python train.py --num_hidden_layers=12 --hidden_size=320 --num_attention_heads=10 --num_key_value_heads=10 --head_dim=32 --intermediate_size=1280 --vocab_size=2048 --hidden_act="gelu" --norm="layernorm" --norm_place="pre" --norm_eps=1e-06 --positions="rope" --rope_theta=10000.0 --rope_fraction=0.25 --qk_norm=false --attn_scale=0.177 --bias="all" --tie_word_embeddings=false --parallel_block=false --init="normal" --init_std_qkv=0.0208 --init_std_o=0.0 --init_std_up=0.0208 --init_std_down=0.0 --optimizer="soap_variant" --learning_rate=0.00368 --beta1=0.95 --beta2=0.98 --weight_decay=0.27 --lr_head=0.00627 --max_grad_norm=2.0 --warmup_steps=200 --schedule="wsd" --decay_fraction=0.614 --decay_shape="linear" --final_lr_fraction=0.1 --batch_tokens=[131072, 262144, 393216] --max_seq_len=1024 --doc_mask=true --train_tokens=590200000 --max_steps=2408 --dataset="wikipedia_en"
Each number is 500 + 50 x the weight over its row's rms, rounded and kept within 0 to 999. Layers, rows and columns count from 0. Numbers have three digits each. The size before them is the row's rms in percent of the matrix's.

# down: layer 6 MLP down (transposed), 1280x320, rms 0.0725, rows 172-253, columns 80-159
# up: layer 6 MLP up, 1280x320, rms 0.0699, rows 173-253, columns 80-159
down172 094:466482495439493466428367515508485519533532539539517440485519559501519499544468485553456492494575442462414541529402457413554434442480499475481370590562415443523486436489493493494511543552485508411519508614547519448530545572495535516429439429
up173 091:500574476634490453477591526610475413517477516525510434386530432504508464540526449510487462547501518538501536476497445491424553450463529556468484434504495537539540519504458482573508418579540592500493469487482450512542572632468486405509593498
down173 095:445447489427487492574512472432507578504510542562498575605470556474498535452646513542546563446566558478509569500598501558522500585519467446492566513500564567498507471544497363474533486500480417481505462516526502549426387456617535629481500546
up174 105:506508503451469516547535582491520512551523555507509501464421580494478522528463470523421483356492505464502565506457545563522473551485436418522545440466474588378500459539475516487488470495390507429534410592376532458350545455480480593450489496
down174 112:499499457419556505561405537536472438514572547494535573432505558470545519510564472536422502458440505493530508561576513524399466470493488492421502483557400561539533530419487503525462514512521553456480434475440546429496616403622429544546489485
up175 104:471555590512588440497481454426568472519505408467553499527494549545467621528487582438472498601593490479549522507468424467557514541514497564439461414511511544552595476495627419581429534448474474504491542550476495450412452456451535540485399518
down175 105:521521465475517535529491512595473479526542512439588496494455522487522418509513514476489461476545510414496499484482620502455442586389560434405440538491425517369460624480479459505455416526477443396478419516482521526476554551564552517446533466
up176 098:452495597517561396483475533488607439539589521524531534514346549523505470508510399492508526464465488435572474472462571455524485554531480601386477466484498472499452437536529530452478558433465442506488442413489516556470449551484481539447477476
down176 102:481419616555462470537523515496555474550458454518508470466428402494504602514542440487532538463525473507465516471559502442494525539454495480394569526500530456526530557498462589455481482569525570457553461558560505469467484467460501416411514575
up177 103:447500440478406526485582395589450506456506438434459413550516431491509564563499487524502491527581500439558499478516437466528488497429456538509453579503496419593509487496510467436447447522495556392521531495436441535501501502503480375607539453
down177 095:490535485531547554471426464450496498455445566494402502425529464422497530478520515449524501473414504511424480502461482500446413432517467499529548475516449467522470487549531524465477544462362475538489536497541556477462615552480505601498453472
up178 102:526487540460439474486526639411577421432493495496542564644432536417594494467558517569489417470469473456469488548458481454459511505450515689498519481508519443513507502383590501536436470493420516437424543545441505461455474499507418481486473604
down178 099:474524524505442513473595511568497480559473523575490481487523511518456533552477467524489470572561531471545465460530498497390482516447561453469576460483509453566516511442481481507492558466549520420491529451549525512579573539598446500572405514
up179 107:467476509448530511602476484524549544522541493504373566525483523517513541484537495548524504580477514450432494426474396519395463553573530471547512506553467444451526477507520476403443416463527525407408597458469523523451470410486458502488430454
down179 114:482505525554534579577530517507575543526531484469520492537509499533550520511543557508474545587535516503415481415514389538440426395491466442541493531568573545568510518491432486495426478526496567502494491555563370493438535415440518470447486519
up180 103:519517516495529467515412570490469578556470486508514541503551516456473427433482482518511570591505566452484541481423508533563474538469483488486500531542475511451476487468544447423452542478435502466502678498582518562364496521568458466418500516
down180 104:535586472515404514451425500577515554523524458499436433496517556582420514453454488532535428470492534527436544533549503516531422517457450408467565506478450469480468456466527510474439628545570506494481447491477505598597529468525502416517403583
up181 102:464382482451535564459489555574494449463581504458585497459570457400470507524534466479410453547507509460514444579491549476529425503482547511478461528538661551538495451564501454562332491588548516511576563436616571533492556432520603545472571570
down181 104:510589487511398481470437507491467580542548499526595545496519399570447569547518443546575595559517514493511479541537503441475490433589414520575573494480582544409577578512411534513449433584619509508558504655478476555551506459504479600491450551
up182 105:642447528521453412515606554528488523430441492504560486587515440488554562564441476449470482440486491511515448500563496413499391485531563438585481511547527498654446439538579408430498413511469505440524522475559605517452517538588495480520519425
down182 105:487447506446483491468456520484517507550538557607548462552427558448503515476527470470435521423545519617552477489550513488445476533418498483495551594566526518438486501443507519493545417532537499498629439445504468513522353501583475586439541531
up183 085:511559514467455361439489545490484479428526561536526475491439477558537580523545547461485474458453489514537517493532518540567657502543517542443554431536494477393461425546436376556536491471503428561505585503412494497505448466513450420495414490
down183 091:526456384477584471567586444453494597609529599425514518506559537535608444506521510480533542486530493468453499506448450425544447501515505504522444439529533553516570500542482540479599455429527420497461459411464481449429591397527503390556495464
up184 097:525343539467518482408468437455554548515537562584507482496405486448511561513498422546566527512477536437578504502500465568551550547518483570471404527458542465454471524476475474570512465420561449430556527527445558441503636507564566415590558426
down184 105:500426487565438562471452425599597528455551481455520507589479600532527452462410409474447508508430484488555472468529592468500474519482458440477401444455537443468535540493494432572430438541540493472532471499499450490511448437581467434464555483
up185 109:533494497590494554502559482554531631573556513513478539585505541484538588532531511514378533498461422506483519443541517481466541460529522495560455534520495494425543522546509464462483440468497552510519488421436502509417516455485499513504481435
down185 108:472507530533450511481604536559472494492506637590451450459498605497456552484545435499527457500486523584461472431522461508461580475523543494509484572447541501463488528462545524475474495537432574494535394525507412487435583487465484563594452508
up186 103:449530439474541515491518507522476477473481449625641615450519604437500545505544485448588339491423522415485490470509535452485521493510542422541487471505516493499543463450508543551505501463489479491536459471442558484549498415516552509503510571
down186 103:450429490362530475500587574445528517559526503531499464465480457591416529502482479414492557559468525443464517486483577529425538429531462480477532560563462495490514474447475452542517491459550458458513468490542425435569466423606531346538439437
up187 116:492465445524511427472494500452539577501478498446504514477507465431532576520440505408488461497528550515518485457486502505514561395561611519452496540396565404489578531581466537569597512447509465505454457482479447452463497513471534463425517507
down187 104:472511475552496523523482470490516522483485531488536496484557576619436562504469517487422499488482509485468449467529508527501402422508522422493406474459586572511553510552477458505554593491535511467429487464437521516433541481491450597550511564
up188 102:471474470483450514399557590512561475436415477563612459445496405499530514502469537336469564490453482542479500440508485498601526506526539417549529455473519588568476471534440573499449497526481461458490483502497518577474574441416505468521495510
down188 096:551469528550519508493531459454545525539511541475470496456523454454454545504503419597518543422481536486530494544495599416445535485584508550477562565545430402473499455398499437488579427564445501528457466476573461521519496591537553436462438632
up189 097:545455391445602609490521484490515598481466468593495485473540513532463491490470511443410412546552528566486502490453420506629443409473494510480535625488508486470521539465501565466483483552530636517399503490533496499599514451477503543561507484
down189 096:548455532431551525529547469453539465443582482494453569505529510523400546490537432571571504458545438505444386458558570548487449446381597507485506518519579511490452511517596481535521537510464520523548494504520561526495505514502534568486504572
up190 103:523520471495547541582564500507427463467409585451427508574561472514518501380455457494497480509493516428531515520483438435503568494468536610482469527580475500490659491575433558540474567528456497466680459505482522401386542468462556426480516545
down190 114:543527438561352444541545523462443504496425496495466502501506425442410487515529564544505485497478496408459440474493533481499526443511520441444391562449571442472518444468477503537399508510532507525534498492556513501532386542462479547564465423
up191 100:446529504471641454511551525414487554453472465611440438551517530472419467427435474558510498549472423474529484481470489491522505591497558546489471596557452545545528498494590474497474547482537499499452593527509615592490526487524548518554489445
down191 100:539560491542521529521448605510493416406551505465462544564535482546581581397480497412484502532544525552535493555452496520523478539547433461548459412501485454399520533454509568517534533475473491617522438502546518458510462499528497546501518427
up192 103:452549455506547505513530467584532402579507427546392486516518519455455496547457514447490421536474460469450500632453408494506378496456507581577529512644511530442586457540506405560438429469541397483519553533476488585460488543468432508463519470
down192 096:591490471558513551444525515504558513551511557509395364568596439515459478514483578436445505451580585532543436583475466543451474509512488474510490549527524488441441512497519529527512581466563595475568551455536568500439436600450468450499442455
up193 101:452481481506541450472512539462502478490510499500579493453477485527510531499464409563526591488535480474579427484449515499548592461466460602485502461514386507515582495424508347499521463572437490547473497490422555491577568535521522489498425511
down193 097:533524508529536457461524424498505492546425487468410460514492486475483553457479493402540451554410559434353548543575478532486501514523469547557466463444557577519452493497527522492547518501425539515446489533563464475493426541484524453523516523
up194 113:527469400440537487581527495468528449503480506420490502446512503492527492458515552511529529447511487440460428536438481546520599441516464515578513502479469480574534504562534435478485465393409483434483444519466557519457568465442534452479592497
down194 095:449520485500492551502538555511501496438493592519488445470554506510519593461460525455499468483519580490454553555500422558461475430552440500543501456490514518450486465497635542504575509378467561449561520484569442530464525598430465389500551521
up195 115:406579498466520484465571546460514481454410509497503488599500491504528496503467535499521492477471437408579457395487500483491544491437600404575506513539522548532467503551539451457427483445457518508484541487530471433462496390544528524567569382
down195 129:523511497526460490379561553469546449469464470519535550462551603540565437512495581473567452471525505477499564366453439567512443497449486384516497448532372529580510475511549525436410611462530574460499539474533500534492532443479502492597529494
up196 096:466465459413549554545540514438488466465448580588468419464477531499495455451622431556424503559438516486420518488534517569532563504592473505451466534502445531507470499518497493523559558561486510464526512463528582536486418561470529560507441475
down196 098:422502603595441432422480430480462494584438493504507560510553405493491426555484604536482532524565459403430578518451518503551401494483416577449533489516451672553538457440465475519491571543480469433467454539493522542551482452444458478563583568
up197 079:485595538552439506469514507493428473490537547569443563488552623492539544483538582429483484513482534514468531586450512549487564521482554478479507541529557558550455583432534494442464549565535527458525574484459568449537521556599572527513513420
down197 078:524496530474568507535580501410523503422601515434465458505475556453500498429481488504588558498457463529532424552540509441574534526469474551462540485435497410480589519531532469498521559515501508545424478640496466468432434514513493498572485463
up198 094:452486436352425553505493512391480406454494521539432542555515509477579524518523507472495439457557491561475440504510536500519506564485425514508523467498546509490540465516548489482544525576491498395545524498416402544470467474559493465504625543
down198 101:469526489390426477477429500478397525410508464506485504521523491536484594484470489485452435522529504428469510513435520438445505408402472482569541535444494441513499488562523545475553552532476430423524516493358516498555461491494486499607531457
up199 100:553474503501543467498569526494482505573495464469564469474475459461600490477519556422399449432517477526528520475560487536511529490558440568385516510518420517497494525485496466623571536520458493462477472580528491559596403418445437506479517522
down199 098:434459522529554595465484468515427483607448522546433527506551465488566462456526437544550519510475570573572454442470471560518521469512488472487573526443514482543500502527517448534544536489534429467530383600504421514533501466484447645468448530
up200 098:439562494481539514425543559471488523504547546515426504438464501525566473501510500503632500436563542530479489451516522514403489486552527493554540500498460546473498511461481481525449513446586566506587458534494526443489535509495526487520543562
down200 099:504503562516456555483548623532539527497519580456519482411469510584417533488478563546474561563438579503480553566479445504583532533482514586468477518584530410469502490473412465505514458530516462490490537533505523550410523542382425512570517567
up201 117:538505444511534410598506436482534406518498549504466557460448440488467506483509493478533448519388437548497512497526474491439525546557470561508414479455417574475527574495467424510534485573466481493457474537445481526504435600599612535526542524
down201 100:443576443457471482579360525518482577465428414398551527541401579441471558477462483436597544498436523451545510492560524538497442512604493441470503602528496550506481559535399540476522535452513568501566540528515402478489453474514385511520544461
up202 108:456498431487455457505455520496416505494484432535498458530417549475536497529498592539536497538458532495455497468523552493453453532413563465447463519497495568587526431511502474529484609404457489483440462538515436451463427452502493602542381451
down202 103:498542463511508509472507542486522500497526555516453523523346445547413542465584623389448569469482486432468581524519488458472406466441471483458513532427497560426403437427518451557529544488542538413504600517486530517507506556542480525498439515
up203 095:534421426536569438536509642497491613538537478504594536508468511410484441574612430486496500384444518572523453556528470538540485542472490476485528503574520459475468468460488591519444578496555548529520489501431435546414534616446537534513519438
down203 097:418496576489419539510519521551430532490490524479509440472503629506511526523455482541496488572575533475522497515512502369435466443455484376509500507492499574460502574455516495516534506474498405493582505503502574532502439528466513390428494527
up204 098:593514445594501523386552452524489453484550495485510523437514560503455532455406410469421513398549473525389469552461493460560495496452578485453427471486487524607527511592456518478554583469583583542491518478441472560508463536529613468501488553
down204 097:495558533510487474508482512554519475492479561468502581558536421468443576474522541493543515536527556418543576555575539427457457544497498563484510486503529558598468529565629489519584488454502555455483565576540494482517603591543398486481455561
up205 114:497442494583512404493474490489601549588455511572586594580497561477521498449487462520380583556506524520546471506455526493428426544503526546538511475465515420433547476377479446526475504540531580539456480367547514558502479495525483518544491481
down205 094:518512514461494400558437568444545568515482513583571502489531546538516453527505531538501510481471511498557416498517448477400471571591483512507524553465593543410429529595422485439518488446396521563498536409541495405493473452465504536557489494
up206 112:541480583516473436443425442543539515466511403654505479471547553538518536572384512467451530527467534503474489555433454581453636586460503507517531406500486555449518518387476516479535517454524461462549486540482447550503483562453498489531546526
down206 108:478519605536508436523513482520534523449482497576515525410555484499506561616411504596406409519456525516494489464452375483501540451461483474493578519463438570418498525482475484539541456502500403476494569442534524566469529482475451467631638486
up207 107:578560538352461485408535537590464541485459462471463440437472488431414508581505398526561503538458584564550475506498487462592529544498543534411553500472484455534462462512427534527476487523494488613538510518455520480445488453521498474606526561
down207 104:420565466503526572515446584491529403524540526491502500548514460459446496564509593442504513532421496542475517461538396531444521503513408497479501483527627431486460551543483503573589588506452492414446540421515533482415464517502514476609568486
up208 106:451552523538580424469593435499565502541592557476557456509475521555553446469409452524437533596542598523481542467548538528471573528453538528473503516456531456507512520509522491571536428500506492439498467462528439463399429424509459488530532486
down208 096:436506426526456492531416523407438481441483433540474513460523426344514436568509505548577407472560449507541467595472568508539424562514481517520511440546544500501521507565441477465486595549513483536462561476482497582506561517474412499507508543
up209 100:467514520415506513488602574504497472524555431474553589414532512442558527554457425566437481443556498468482488531545534514513507568381478480442535580495488487472542458559493528467512440452521469442480493516408490478596453540401550568529440543
down209 107:507624456428488447513456527565467516620487410503529435500546574487508550547563534494492543404494464538548499529499502544484429453494507583491536526494593565551486473517426516562430528487479493492573535501461533397500429545361528363486616462
up210 107:500439432549482513497428480467478561450522582510506496536512494447541534492501478512485492488534539501452495443477533454608542533470662550448418504520550499518562530532540519533495541478449494538493521511492586418415438541512480411475475422
down210 105:465515467545564481410539509512456591446529502523554602420484439552556479522460443561449487531538453501439410484431543495534599497460469519462455561487480498539461567447503447537459424469485495517511504543514491448426503430549551524541461449
up211 100:450565568515519483458526550484573518407543517520530552490485495424505428498531453532515561494465465473544580504461556540505503563477509483566495580466465491638500486543523438394425498446496493531436513508475420602448484513596563476501431594
down211 106:525550420540476481552462602407493480480472536429517414446487399571531574447516554391511533446481550454506490502458463508602460519496542475547438424386476433488458559471590486418441466439559513644527503544531419485500404526469467523477550525
up212 099:494509502503482466505578459479489580523510418450484559566479510478581495540541498483462509461512446479482359573437540574519591488461474487518567571612490453576512449520493559494407474525515440539495510545481565527432583489475557549489533575
down212 104:529489498500543364570450473473525529490510508521537454456499573591445520587519505454389521540457539517517490522529466477404482607528499496500446554547569526539437472487494457603492539511504484480415508575538515449447450582554461380509562469
up213 090:560514472423551531600576470455517450526555502575464461492498481476554532481463599450388511536472513516516515469487467520440566547454556588496499476528502539482460534458529590443443398499470464471595491384533460533524535482449531498456414460
down213 087:466519596546535588542613419486460480504567449428546494527540499547464509499484493588597576487519498513510542514575533439539470404471438417557570498545512460509594567563508513567568530524558401495551506486496529518531536527559405526571508558
up214 114:552432565480534462528509507650429460529466611445514572486501512512571587546490554428560537606552446483591508490494495453538473461579475432556636449435454538526369479458501494415540370489521507543550604460572455445526457418476479555536477535
down214 111:541513498568545492471438545374583569468501520475579476517543490507516496463499479552530527408420495503520498537546519584487530491534489551484397484510536498541555508579470555556476559517528551519431477561443442590597541503617495420544495504
up215 096:450513464430510440529537530527558530492516457386511493476461463486488437490553451499534479543447465382525559412604413541471482466452570530544455411513571471482496530441527545486459473456488439430559447464468511435492476491571452463433410517
down215 097:476454487511523520523546483621515449511514508452555522511578477467470471532529511516432521501467487487482492496480521532578570496464524497536496474410506358533493543558490560512555465485435546440512491502472555474437536434583442515518575484
up216 093:507474502502447564477467499510567401483426550433572500431554504490533506538456519469493529481506594462549567460515445445496512537574457525615520540497568443434573423487444483620470547494417506513503576532535440496448473600442471446483477454
down216 099:417589509629592441578478529533504497508452433493469507542466491520513466474468443452499477439534604560509596480464503487558477502425512546492523432482478457530483469468436543500515501513477459515451525464458498502382412531497396516545495570
up217 109:443425502446498450476442527445494502523568446478487480539564567487521602459496513455517539525479532558509486443471545558475464462486440562443507516463582520398496490433543625467516554362460535499519516435422459573512468423478568500427534527
down217 113:389459540500529544519492575493498446428459547429503493559553537397531458561563506551554480488424496464565534558413596428490452535469505488495580441534481484522505529476487469496476517511474534476402486522487505472527625375439505553511523529
up218 109:490501529517450386531497537528491519562493485589454426595461427473500544499642606543581500506455491587488470559524429484572570484574406500467550500603442476484465482560528403497550492483438533535672575518465517557523511471453485435472498509
down218 107:486403446355526550497482456453494550509552548537548445469451423590461424499526524491458521465511497502522459461535524508536593483563501474541522392514489540440435494541393478572538544466477467440439500559516478427508544492522536510413553510
up219 080:519463475478564503519509510479500389517514521521512522402505551552558509530416547525471468536529571451455593451477550532491520409487505452375511454498512506451481527503554398583419405538468614561474534537555490504504486453482398484426426496
down219 088:546505591495452541475573459465578490504489479466589552504551436487483544473439578454466480413444540527552449433512453477509435552535525491515481563509551498550498603503544403518465567653557398544486550604508622444573469515485542496521537542
up220 090:474497602473518577414450462511551525562544435517508529539517550508427528508473503515562421497483465488481637573539427563459529542501440535524468430541456483530481513481541569569540494431524518403440572460568522436524543436604481561534522511
down220 093:495433461537527462500476544525510484444536570532518451514570542462513442515510579489506556512557528453590406413472585522537505518466536531403513484533500525479501560491509450498475521524581572549494564530498467509494505520382579539449534475
up221 106:555455552546519484502463544415493408548453492441446509468427463422430506481519513485447450467414500509551534471505497537573598484420531466475542506460501480496518537484493568511545449592499532518536438428487422586492441516508581466537444534
down221 098:541577405457611503495596462492494440481478572454437486475572467584482442529430506517542411491526468550478515477554420434449598482522532391527533461451468515537496434605525493542540628580476512464498538495600517463484579505529457520484403447
up222 108:525490585504541551484458429486558550482548424499509510457427482551487482546451458509531467482525503558493449452508507502515453442493587516465417581414469531463566527558526513552523499515536411493486451457506546476572433512505479470520514435
down222 102:523607505422478501442516536478548500520529494525490528482431453433545475495469487497481471499486522499437449552474472444518466474514466414395456478488476488387423437585512467519563413403525458491410539528566493472477505495531529473405516491
up223 105:546518489565505534594533480518524543450611480526531470476477439491536558440568487504503533498543532520345489476457551440454488556462536543443577586529459466524500536370434551417504532501461517530524513433510503438517407522542509455393636544
down223 106:495472512544480565449560458563487593525482490537503543434467502565381552479536428453426506489415496406468498524506552580508523466555557500546544494539566560432467484556516519539441463536448483546509468587551460484525511595401459441466443570
up224 103:603522401403549530452425560460476603562490503566500488477479539528496509533435505378501440493542475450526454481495506565447501510395507468455484420535532523414516471452453579457463505511566432577465508434526546550489471473474555409496524540
down224 102:486485552550590468518349497498463474430433480403545491445533479523495531600501459484598490503468517429551482539575600497432580529564551539505568583519524495573479445555424487511502526547492516614437448577431480462537484465462407461423454445
up225 107:452480530495480387418591540399428510501497530545516476428484436509505483357540459493489470575494504448475577463462516489525520442455518528510457512503453562432494550410531499417480471514472358513478520547471478551491491428482574466465420540
down225 106:516512415470546513544477494616623554507551528412584506586440546526491457503459509587530564508413528568595436540507535452557458426563508443427474525486551491547490522480419517524539458451577549460523523534457561468425507588498531507426473487
up226 100:477471540409532382464565580587484458484575394503550599458582422434532480463480475395502493569402483516484401372468507484475476495456432512586516496496522514554494503636577537424429530476586417449525517530505500520438474496525469507484546500
down226 103:454490528500476531373539476505498489601503477531470506431522509476502504492519510460502548586542490500473475502523541486418466463565339495561535436555602523517502519490460451536503471490529429442482468463514550505531539551544588476609429461
up227 114:536482510556477383504623501514477471452562514485557493531430456556566428474550527518539499546522466484546485438459469493492541431598529503542461535508554480497452505501600548499512431511521489428503534566478563487526431487497545482500468524
down227 104:490491583492508478427516504386441458570396487538427514478494442478449439456529478522407470506516563525486506387424473459506501533446487552429489497540382503447535535418527436602487458485441522586401589486501440453477494558481621444505461551
up228 101:418405406486492487493634464476517493556485416604451508520550506504486507440489513496495429493503487441477545453450538458491461415495501532435513603405498509492442517457558444510553488500578374486506386599491403618485451565459498467448531546
down228 096:528556500473492457508384507477548460466415522548515536501473507466492451529483565470535553488450566549478487565502487488460536525545459510464463528491525491488514460547543383466504490516460423525501544394613480565492499539432487567510477519
up229 085:470489431499449542479409463537501565471492553529462479463446552530569542410492469593501483525519430506528538518429516545473481491471496515594476569571471455417532524546456438486485536432542522517487468437564450402519498587513542572545495413
down229 064:567507542572547492608617530455503388521551477548459531602444516509438544540559493412470587421530517545500432483554486420601503518514564419503505471413537441578543467506517501566475479488517458513440474456505498537484536393505489510449541530
up230 087:576487451490538419369544553508503472512548414514573448464452502570508475450450531564517490512428544529592432463550511590448503517555486484556491460440540546509483472423503530414432501481475572541637534561464481551568440443520503431567521532
down230 091:572466465527460466487448541482523448498442500529498501362531491560422616501484392498455460497404479510420457446483450439440577516507498584489508523597493351471606428476444489534539559566426543505481467522481481458495479453456521590453431504
up231 107:463518569478601607519445499487538498529498540524481544541564475462564522521492575527504502454526515433491562526448498574615550524386499521476471528577507537492429579577513469503495546534463504477436562476481381464443571529477574571589465529
down231 104:468501510564563491566530649551551511560440534503549563423477475563482544604546554435479467484543514502554542518466457543458451560528454529555456523535478406455547579387478445480535549491485540553483464523528567520543456593445460434607553557
up232 090:475458467565510523538492612488510460560442484485509509545517424481540405550539425473461521547494449599510452512497556547529468501457521569587532583465480493479517417598550492479476550489471446544545460577572605505469540569479477416529510445
down232 091:438609507509467499509568494507566566521453456494419454494460514468544468639517518435471563580537519444446484498457513432466648548516519494500458464463473459577470444471513516410488487462531503474496504557498549508360430432429591537527483520
up233 102:448489479463537540563515446488462546563500541555444493572504604491509499549483543559510452523475522545448480574564480527492478440537469392549445624467496508540405487591472497516418492442490549559493450533507455475495553448412448412495484422
down233 100:539493501579481458490462449495519502459482531548442505515433452416546366590508549568390481480451447543475489418500494542495644421485492557454436512546548558649529462434488516570461540502512508458411511506394399507377523503524443636511586455
up234 105:511580497562376509467562531515415494476507508486428515446489518392529473405512489506480508455486548532431580479467518502512558580519486426431484604528503438521506444449576478516479460488484430619577481522552513564442478483577491456523440561
down234 102:487556501483488508471491484513415475428514533493457576528509517531461524435425461457564509333523476535554475540401525506437482526513554507501490462453477386420479416539578508498456592485369476528545532458557455468493566528556549422498492533
up235 095:506513465545509468530388534546461435556496351540493569506526538519521501529554612464528366429500423446548447466493532474539442541482481497413499511464541426413442446291519509559511530531434554534504567456442546562449486614471477459497554502
down235 104:569506543460528388498605524604505619546524469535502483428523522466485456546512517564498540494529469543520563497474543526482556441531525543499430525471512479519508521506517466571567558516458591551519480493471548471544506583608483458508530373
up236 093:421503486452376586503555561415520453465387564507522516411496524450494460568467510491559498469426525508445546571521460449476434510480494550477500488488472571507551502559504530419438467517485449477411504574541499510505451464499504559506578487
down236 101:482514588389509480450480554471418634446511453535481426564438494497508520452501576475512553500527447448465531504564483477578479579474479443530591501473408565449509484549478547425543535437525556470499519514514496491456533493541467473548534430
up237 084:549452473500493524444502531556483406488442582540561418383414482578517412526382464457519522532535448503495547588460513483528500437583529446571533452441535581518444498505596475474540581453489540502507475544581604582429562521511478561484452506
down237 083:555443473526443523496466432470526569480580438475553608575570550464407542464406603602476447428459452458433448455402452430487485466407419510512479487524473388456492571497457576496495489584514395557521551441437570526538504385436414504431474476
up238 088:434502560436489611483504584473560461449494396596400495576445466441419587421495512456563510548541458545469476489582396520527526468536514503558587494474503488465482413445521565441501414420539506469391527519467474572486487425538503453535558469
down238 088:450551459474488466521538466566489534516462517466432441468457461492430455484531449498523504524435545477472434550394484475480540447501525491430495464501586486495567560545380553555536497507492519409535446555513566534511538586450432520444565534
up239 101:469542543531468532453477557498455477515611449512488545514522491511527543531447519577517515638479514456437560504434497425399526450550489480505444546532540508445467493509424619488451572523475433504489489585412565534421564459484483575499528520
down239 092:494536451427482472505506471597540474461478499444496498551464524471557523420451544508498530566532538583462434500475506500580492499439484480532570557539512553494537503468488519501510534475553449416467429416484519449546502547529518357509505500
up240 105:512534499527571423474556471580485590557484449457589532549470500468469503468535526400536516502442547577512484479419473502418490529507567471505463510548530545455449493451470490572478524488544551452442474535508505517492429564402590461455501525
down240 093:505568481453535618478407548579501566474587502466578381515484469485489530539497516555477536492556446530495509477560535577588507538510542470441459497446514512523467556523508566437465491515517517507564576456482498467497485413537493478544545497
up241 097:490456530503432534562492472505515511494484534495562496480486525478513570487540547526548450501597506502538553562420460569545581437507490484483558474435479526583441589473533520447529539420492510486504513601433423541486487539505541503442456531
down241 099:525541557548541459478531392432559503514572435493488575474605537527565506567592432510543452502394517538473495443510511479464463490506494495584494525470508573544546457509523445529495543501455415486514457521467505518515442433486502425484542408
up242 104:523556461456439453518535528514481444536547537522469498499479518461489475474520471521460553491519480538565460493538486424471544445556501513526509479563514539363461459599557534393494514521556480625518545553486485483538539494539440576564495544
down242 106:498609474557490528509430592547471528537544597427505454490526479459528411422511524530459496561504528494578515498479442380427517463557576619515515465533515487472472472537469482426540563437467479520565500537516516471385480536544412438570381471
up243 102:568512519546488433496504597465447527496475485437459536432505590470442508533424450572529537391506518630519451484486478443513605585493501466449533478446490505505405503488540489596436355542458508502473481468525536430468493499557543622474569495
down243 099:512484549511574414513534473424539512547523527573408522422482439527589481478551497602462513468495549488569469438500529490582502537521461441492486512473508574527413516387462443512495620512448460520427484453401516488526565472540534540573502481
up244 080:493496473485499486433499529537492489470563518499496490439435545550514499513595542504472447534534434502417508535416527594403512518472580499536480596495425452478543578471425535493516528513471499496465456463528472483537531608570536530507452483
down244 075:542508546518517418529608456507525518492576528490461551526516499544444542507541539491443545490461460560475442448389555326535462439500505567487447460463514374567529466524510542507513442614462436375508354537489524482440537426494475479512473503
up245 098:521556437535552505486554450531515481473530490521569506598530486537506584540471473490494436465548568463483428380527492432589519459472486567528464534596412523430575508436461460412501537487503534405450497396480500419417494583548478419578587379
down245 102:523531489493600407531512439493391430463530534401464532573433418531445530461597457488551514386445492503602432438506525501493597505514548527402551419514452402466545501438490566448460630417485551536482530468501569503515509576485504519418459519
up246 108:464517507451460443470473464462567483485480568579485477468422538537477557539451382487431525501387381600537549499438463470508567530548544528455525475518442562510515454424448469564555505466500475456470581433431512515540467455453533464471498480
down246 099:513519620503508480572482594531569492484515492430479385506488528525453560502529527528507466430466508521465445557448533519506547518456504442558416398480546467577541514637463573513499540451408546516486532454532478499519577594563437573515535484
up247 108:504549426475524504534522580512448380535507446556578536483452470487502456592477473518518548540439430448551563459473399589540586521546482581514485541459648567497469526471505572445537528566469470546502547482496502457465493555523503510571537514
down247 104:460427463587489531584466512502575530471358510541539460374438558452510551466517557566591454524503569485515475562555468524561521624532433389528578509489556546556518538582418461531581512470568489441451491455537526554467542523466458499497510536
up248 099:456567554498542515411517564519407557503604516552481582547466551500487514542510548555502501493460421532556523507605502430490413566511542532498503490458498450472432456625482544434525513441537558470485594506536516543510439440483506474526507574
down248 105:518448503509410496472554439530591434509531505498510495521500517480502448559438582444500526510558500403376576422493614411530460465521497501469547495479474440548577534442449416496572507503520529533454428547429427484499509490498440450441390495
up249 081:451540551593478482508462526519474535510396581498518492545434446412531467457573471496474519437505436540585616454463492535474499469481505538528534515544522514566464551559509469419458518482505572467429488459567507410424452485520477457502514442
down249 073:605509459443474466598561500467482550531659442472568528426440498510447484526502593526574544441575559424493434503505500426577529582597542435516398469456526472471482527426508578556468546553432490467541512492477559529467543424545500454448477514
up250 081:540496568550535523532425513595552428506509413523547568488458406507554538545482530476494509567462492569539531454542480531548469550476545553480495613521513535547489482401496473448581470442544519584438540465542439525431462534492485594411492480
down250 082:511512505457416418561516528357468590524510493495504446501407484575499451462505603595488552440445523519535438484429518507608598475471588481388516529501500532581565532547539481481444558604509470391548449553560533509495519472441473481525421530
up251 096:458484544499397460478523535594452548507506485613514461499503465507529547596523556533488392529485472513478490387446480510430570512558550564485536467605475506448487478438512447393546579409434549471382528483539492457377481519565514481503552448
down251 102:571410489410501577500513607589536435430542427515476482445476546448542529488601512511468474511543442518532498582534413548532499437470543529545462487499420502423493580470535418447516456460449487454468637454449507535500382507543539544461522437
up252 113:506674554506520499522405487431493399502507604417611504563540487445480455585457508388451541558394473491509461520492600505502562555407492543489439574466450522533505466575560499520527473337459459453546471544447501515508514443523535612479505574
down252 108:460537423510485389611431479569505507521466502369440494472496539514460473538517532538455461467497478464460463469511471452391459489480448507441574501592513505527521525496444405454479436452495467528546532479563478534422511519514462467576529451
up253 084:535496559498560466542533486503550497414487497494601495477512395383453455527376521461572474457453576577513432638559472596591533491597594474559540565494509517418470449546440423486527578462546527425505551523493450509538521418511477522470524475
down253 091:534499489541475423538612438536538552461508419404564450493480510449527516445494475577408585477475467445533521466526514408549478471403488432499501556543540489423555490519503448544573518523519474468558490505537497575483454519472522523426495555